config.yaml
num_attention_heads: 4
vocab_size: 4096
rope_theta: 129000.0
init: "uniform"
beta2: 0.95
warmup_steps: 445
doc_mask: true
Each number is 500 + 50 x the weight over its row's rms, rounded and kept within 0 to 999. Layers, rows and columns count from 0. Numbers have three digits each. The size before them is the row's rms in percent of the matrix's.

# layer 4 MLP down (transposed), 896x224, rms 0.0953, rows 739-767, columns 0-111
100:446463540537465465564552578403513497524506529479423619440531600485506402493373396502521423424536512460513568396514506545456445417519475441541532516430432422560517413493488526471568491430530521513511485516552468450606572528573467501427503520487504479511572552559516494558532470518482502582404495403616519562509443461454551459530480448507
097:570562457535494473498502417481434429502630473580390464378506577562493544487531582515489491445564403502539550494466568508435533445458521473521615463486447451443557442418520474590563439602463611524435474443504533447497553498488531512534504556524538491611526483572527607426423517441432497435546480503504509462463534435472328510480478509470
097:479522484504541463493536507520500399543452525481556558541509512450595591455479508546602446532426482589498585534407465411449491400548498489469437455463522518609426427512539527474492553536537448557490423489493581504511517546525671588517512523555532462485504437451448541486529529518449507461531482525512552476508511610547532483522549540561
100:516473505501455534543495450469520457598558460602491502479540570558523441522447634439513515448443419454537541530535565470465532487509490448574453522493510509618456463468492382502506481518536597505418491476520498502496498545443568512436512512454514491509437535566561502485445554500509546526486378495507516481440477431477539512493446467516
108:490504505481418416518448487530519531451583447534499506462509526553387543623483575550576563584557475514538463507521528562480467478472463538488590479424535471576528477470479428464477521562590563478506480564585422468440523606468412532501470477491523452481475473453529518398541534523507610543524505466503503427543535513617401532546458540538
106:567557512535470612437578504559512479571502495540530607587518537471472544501557487494534392494495472520557498497498508518543493466531514571497488490540514467583457412540468522454509452465533510450515486564551537561475543595488490531537492454465456467567602514454451500499461504491439388505481464430433531635488486505419531457579509439503
097:535505439452418456491482465475495507579471494409480561529468542498487559402476584600444618599393483466519533475569515486452570508522381525515566532480552510471600587434498520416393516579524459537524471501593554423520562439492418610584508527460452529505488418582479499535553475431468500511503487481536559498559439535578481529440548543519
102:487571457499407497499502509521456533494536464546519513582577452527526502517328590481555469564583489485470463491472550466487578609607471517450563621525497575440537535544461515570492569522496609505497583611571468492448482557537525497463427582513560475528501542514476560446456443525528476523483415445464454388589468507536367512516567494507
091:453498527543453532422503458464500418466509529397513520460460518465542492506455510482557447491441492450526525426577435548452467490410506516429510477477547419488468529491539510470466502607465536499444419472564508441438474496400539593503547550483443558566495470464567487607506430448542492554486463527544524541603418563549452472464572442599
098:477564439434480479499454518561513504570475474488555472576514458565525469483582515452465453501416482465486397456529589458513489511567482457459563517498497479493404568545470590513548434520498572500454516481518530457443543428522475495465547544487543433472456546591522461472558459577499515514543504495476453491485511528576522455555520506563
110:497483531442518434415522566503495526464453514543597493478429449579565559563543462534462516445526499498412437567572480527540475535431418564571538512437500557442489525519522522492503500517478402534505592521552560540510415480468501502554495535543575588476459450441421447583428405558533439532534560541441529550510547503502490406426432454478
102:446555448581498464404466438579507548482491458481588446380542569416501506554519492466621604500515471530489420531580444503453491508455540556536492454569427520409529460479528508535500588533563551537480494493540510503506476483517499464476469586534522494515430517488475549491489469553506451522475564468447468480483366501446399543600571494464
101:623529515434512436513524491433488496539566609556507393487577438460573466497537536530663429434416402497498451520400404574446476517574522592514505580522467428484547493506457466598512427491566498447527446472469493473489479569446530522522462507491545449472477532526498448519465586460532447472558493495441497430471417513441404528485434505517
100:409609532477511430516502483497572466527521537551573537464476488610502456586499443491522506435362444473441547602538506426534537543497433447445590503494471441472480518482441554358420462410541450480527485490517477447527634474487437646460523545534446539505483499491533527450512473517553421529496561419438516530496474464474531518448522526539
090:347458556582502540442519462457463324540523540485466569501571446510489437454472497487510472469395535524529485548571387528436501467439533479510519528457484379583505492561552491508489495484528456489389402537532541450538460539501552459440467550510520568530471455498451463518460598399509485527470468542548516448551398556396457436550444479460
097:455522512576516477482435486443488497484494509450518462534544492536542524509611416549487519496439423455570583470489542535462484422503499496470476493540478476546497522474477515566586529509447508493504527527496565465465484476380485518520487602499534441511516523407514466473432512484448452521501439498477487551525616518463420524484549479523
091:447494398554475440498489494504520417514529447544497528442503543498557459464578490502462521457423520453461497462521526516455441557307506434550480492544470496462496498598478501427492438447440574565506437508521535510584505476466487539428504470531507509486561519462437540467513552475452600486496504476463509590439549548514457580497500566526
105:415522446563596515524533528451532480501503555499600538479496453590460413582577560516489414488542549514558562459493552456394563508564535572591514632473513575458425500512539464384564531516425507551528443615472520488520448459436457514569490523450518541487466506572397505421520500543511500424375452487468547408575454535534501539462464502470
100:530488456498504536482499515529505489520517510503435495519526513406502540543484459407526566525624552534477515459517451497485424472442430583396541556485416512639462388489577417474482445524542568504523439435494480543531516547504513509482531529411449405578439470517498608522582503490461428484535514474534421461558516584506489465442437527591
106:494483607506444549570551578389481533497455455493534516475493412392435449397551487435525421494530532553511457497459534432511522501536465519432471415489565493504481497465460474531479507493467515548587536471473466473513491495593479435473422440544523446522397459473486417602497533540472464536505509452511543650521517549475561519614448471548
099:546489513435564484464528486475568495421524562551489493584512430506582523496543431493433603484496461463555527519501536589491469367571487558523535507543384461421449489501528439531496534539498471515416552479521460565541440604528486533576501484475528547522465476495537552543493525537531470464574507532505413451529631455534577473501449519528
098:482499436510521489464409521494539522472468464561584546508465424432559496492460503470469494520540536467497507431459368475584459499460493505483416515460515550524492523532486480466577505442453455603556371498506488482529460532627437526404476470522503447554588453512476501504563492524418494434470505517505534462505557549580637523487452480525
101:522477471513460434586504468478493582517468540590500479474436569457432593476563437514488486502479519491558550538457534449497439502573530539598504467464365491486537511439518481430463495447505490502511505465413527448447554533456560452462441562510543489598599581575576474502551490492537527478522622487518487532456459492615498507427552549556
101:467452523481487503591515492568502467521506511636542500478497555512558548474458539492553529453474478444522509476474518424523520510498564526484500524558468415512524546504423407548604496416450452496535502420538508445427532410488580472499455494561545538519597429475443513505470475524366472490392519532506491468432542530514537428578477540463
102:505463442522515512549429614436448408421617429459599569498473525512564509498517537398571642517520452508462484585497474564543500529434446584441498513546421537503485519544505443514549625515516494522365488513573410529510477484477553555502507547473473499479497455477498512555511482438406481533430442514572564506468461577520479558482538474487
098:551519511378415491605453477569556515461516528543448418527510481550467446408494481555456552452489567515532485517570498456429500494547476521435587399446546515470598506484514550457462546529545493477514450526408497449501524440501504606461549562455496540513526480538534503617567436435514495506459463461507531419384496453485472499546480533467
099:465630600534536550551479480464508444509582520510551491530550470451547464486544472522519480471604463514603480540503440542480521450484466516475487439538430476496435489493566373457521450574526450439533519503480513487441518491457436537540497531452439556566379481478489492459466523412459383445556596525480544559550595594543466485503475483533
103:527406470558543425564492541577572455565492489490521496552489509512544498515505485465406510433479480457450537483467454543493456475465458539500546537551479499552468479586464467399462527488560574479563426496480534432499457626478495559477548474509474499505564494491567477560484486522516502439517543457506434488511519444576433568448506511566
089:485583438500516485518537519470486475592503478492476493468533480463498540411427561502542516488480526443489531449523516460496474505482560467570494462510425498530481488497498498445501380624498527526583375537436515478559555544474457495459500481493471457465483498543459462528493466586512477422490513441509419461470491454541483537577534499420
# layer 4 MLP up, 896x224, rms 0.105, rows 740-768, columns 0-111
095:512439513510502524473486498549634529480461564504563504593490570513603415403495426400508543451444512432535456501591443451495501519487493561494487492517533554516498474586436520484446504536562465513431522572451385565529475575552594542553596563469539416449526550504557500600514481449534419540488513461469451538549515515566507508583526407468
094:603518440582494481517485557520423516528509502537503508503496494485531454467450480454600425490386472528473589500532546461553489477462583555453521442583457443493434518483480526471544544471524520474540394525537433533496422580424594553512483465528513477488414541419481377545607542498547478504563548554548457422541574508380460483473469539365
104:504453558513521512546439464486537445371461424421531551424490583488513447555502452518565498493434510430479557476477448330527514408553467539572436556565521572523490477430577584504535590603465596437485497584512543478568504573383491516523428529568525497514448374549459495414532524529514564471434457518515466519520527494472475468507517438513
104:459491520454442443542533473555464453510437424523522525476498539514431507435441482483456525552581494488575543536560620469505543487563484564437450496403565442468421533459468536506478415548445434528508503462474577530482591619431415559497427563521564536434438562436516557504533510410475514455461481556499435534498419459492566469481459442526
102:579482523599526501558507460477499472471548537579605544521540553528500418496544478502451500527580630495497448429583550601559467512513615430503479469532421512502529483425578430511461561529502471424509508518508506441525577506433547493461558460594454499462560460559483502508516430525519503478506478516485459510508506504434508420531436460505
097:501471436440523524493541556474421453595499528431489573508458569517535462478409464517459473474497559468546459473489482473466413417477471535493521468411547529466555473486560532520552495474514417462519589526541560514489484504429507587501446540469508536451436504454491517517517511469503566628472541458501555535531512458525461429457541544534
101:469484505488491450478428555383517497536526495586547412563531466471434523449550517471547508462454488469459475399559521561422417551470453527482561473484543469502516536443486502514525379515600523449511402584500501552508482584542519550535470533508540467388524507466453502462506518524596529435569631509473478408586420552416522485554544478511
098:436489512504522599501465566465439431462524546586512478417461522486485572522453572592437521488601537444528426457585505517461383429547467574500545434510553438473482487439449415481493513521450460531446487509500463446463475596468509488449528551454579470461504516501555506548438461502499424547479502481512528561586472491500485513499398466424
101:565439480554499567589481511474567511510513455518525493569490458484552585488360613516505455453560555543493507456569482482606584530409474472417426477579507433552401511474539440530610477560522467465531505549436451434479491518490542516462488487406491491510499412459506429495486472459569517470610478474542534454486450444497490384520483489397
111:412489529575517598487436470487597514572528495520421599472506486551447477518471434425477473532440492437425470553594459443466524566469589434626479452570480518497515434409470468545477585592471504553489549429471493544516484515586414485516446578553534475422520461529495490436480532536530537449518465424542459510508419416510432458494460460426
098:365461517461543504457426540390479462469518466495549567360475595477539505522481456481514549539502546420497488457558540528471482523560592442498526513544457474578567520474585377524487502477430494461445479510512553549562527509480518461520516562457517424518485497532500431462506429504552492601488537442472443532510495437474511403514480510446
098:451530469499409559396517451439514568542477397420509525474513513509454498442387464463359469519528542440493448570530483416533417455489487485505486453479481467416609519480536528535505420494383496577521520426604503501503546557499491466514433497516493488542493470474492470503457435540597420488571540569528437414552417541430506475459432533468
099:478480536512437491535448441436491478517542436527479406494461521602409456447487538448472507543476488537543430571437433557594499576489485512484506379523499571481471515502521480397538508527441527449529529562530541530521466517519412456443549571496477488528469504564534431556402442530501466463521516485507469639523520414394501502466562518507
112:397480569589444542429522526404408424437489554502473537576562531488594469511445462481464482542515458454514491495537436565368479529552489486565449527415542433508497498485481467549534382488545391514387512549541448533486451538532556508540559520489502561541538414460509461510493481451577441526531531552489539469563445587484484566581488511486
098:521532481446425504419458562475545493485524505509525514535495561488563501486478485495501399536527488587471528487550509473512402445547518498545509505506550446510470520508493560484510436558455507514577600528475409505523527597637521588456546490506566498417519533541498540557543464467517481470427527544401471490539587513521448527480514396520
088:412537596548448525396509547544487420498532461524551531499470565558517530527471471456519422569507429543479446441446502420565439531483518387571552530411440488519451470519437491432525525500539522527420451543482584485485440551555557516413525549593482449544498496557444454505524551476517512494532614562508515469513528567485461438535402471435
102:471427545523554541560472488534416439439579436471415381372501574522510609498418450517548470540503478491454413416523424589458474580473441515510469542537578412521417456470483443504506510547543455529406497477512581461583458525524472440526439579601573435546493478483527439461453499444589440476486541391489502529522582462424474567537579529526
102:524461471522511628512548470438537422517483516524577518489431552495505551507553563495526532426441482416463571490509504526546563565609589499436426483453468476475557506483482537441462572422532475455475496478421516514463475533496540452527385608532499447504589439501552505528542467448488596522527536448554533554529423469478466451625524470499
109:617544526498414478503548582508466474463497522470541556455468556498492469416439409419569444568411559458509601540505519498513460455487469534445546454476460611479457502522574477453507520559461529452510567474490438461440517546509517515491470467504501518478452379496391554478536520410571437468449527520550538487491449529454567382485556565521
100:459545515518330541493497533525543478497445571436441448492473498441478504548465464514484457501484454504535460442556508504492495465517455576561547453420514581536515494448576564512430441523353418604394479537555494463493545476480516383628504443576463484533544512404559509475521478545595501535459501447497534543467526530487504486491486458423
096:506489534532469537554511505582426391446527563564597494514408478614519427467478531463575527507476473456523529499478527429521505386560485571519478497489574579572461407465463514422543538515411495560503483459514451439483530560482508383487478426445525500493578495438475517569549457601571480505501433473474472480481464528483471536536353455496
097:504522555477488477372595506485519447431519529528385519400545543506578449513505530503510514456535549462528621461546439461546511555552605472489532471461524472540383478521547499547599390468373509523468549480547428444480450490534551461557491456494545542436514495460436514549446488545501453535469573516526588430454468471442527412504445456516
103:484485529468432571507444589491478384547590446492586541454545532533440456448554503538485478475565452441535527535504456434564547452511534570477532522506436506545570474423533462485538526551487439493495561529593420525474467505575451489510452471477460575458578516533491452441564424442468475531461455536556497493587473462551457485546439512525
101:523502527537519517449472536516454471598488479518594505481398495523571451539553498484491480474427485550497444441584462487487565465494524441547423559517523476464427497456543469513494525523435414443523552538536473556549521524443500491401479556550458485444566521485436497540483489447415615482512535532462493492434483593573559492498520473488
092:468566555603437471469476569513513451456599506464465477463447505485527542522478521506578430496558554467499476486536557538557443433568504499561426425497582448483550538477538517495533490475432499504538447616424489518473441523546496457469540463481566458510505481462526503427530469490568464561505520516510470482511399439552477497493431462516
096:555370451518497487422540549546440481527483523486453550447413526503603395494458503427549442565555498452471475513517469615462443564495523451421562411446444517491477393378522533471560530560533438591531435524494512502541490487517526406516441488554479429520564511492483565526524463527555587436531554503411470499499505482519551469513533508537
098:564390482525523490511492553505512498553495476454487542481439535501559651561485559429516437443488519516357508538503500505501517469529479550524550582461470479505525477512470551476544568473458458549534553619582479541512454537475470485516478479567589492553558484521579491550530507525466452491434515481541505551490383490465489603622564431565
090:475539450541578495471466474455544500553495497437498588392411493466455513515408498502497490508514439440434497481437511396515455437584472498464568505555455492533435492506562592447440584588467541461469457561541594524477436487476519537518458566556468574541506481570497482509499496570557604537478515550599524390454418485412472507514434433515
096:555413443461405591479476494527532519558479557521504478480556507492439471481517360421479415554472509512406506439529511510533490499469469564434457480500445493398429522487428431501566446501468379522503546487579488391551504569623596450471546548510493498408511432508461511484482493384483461453580489537443448595502515480476536456541473473477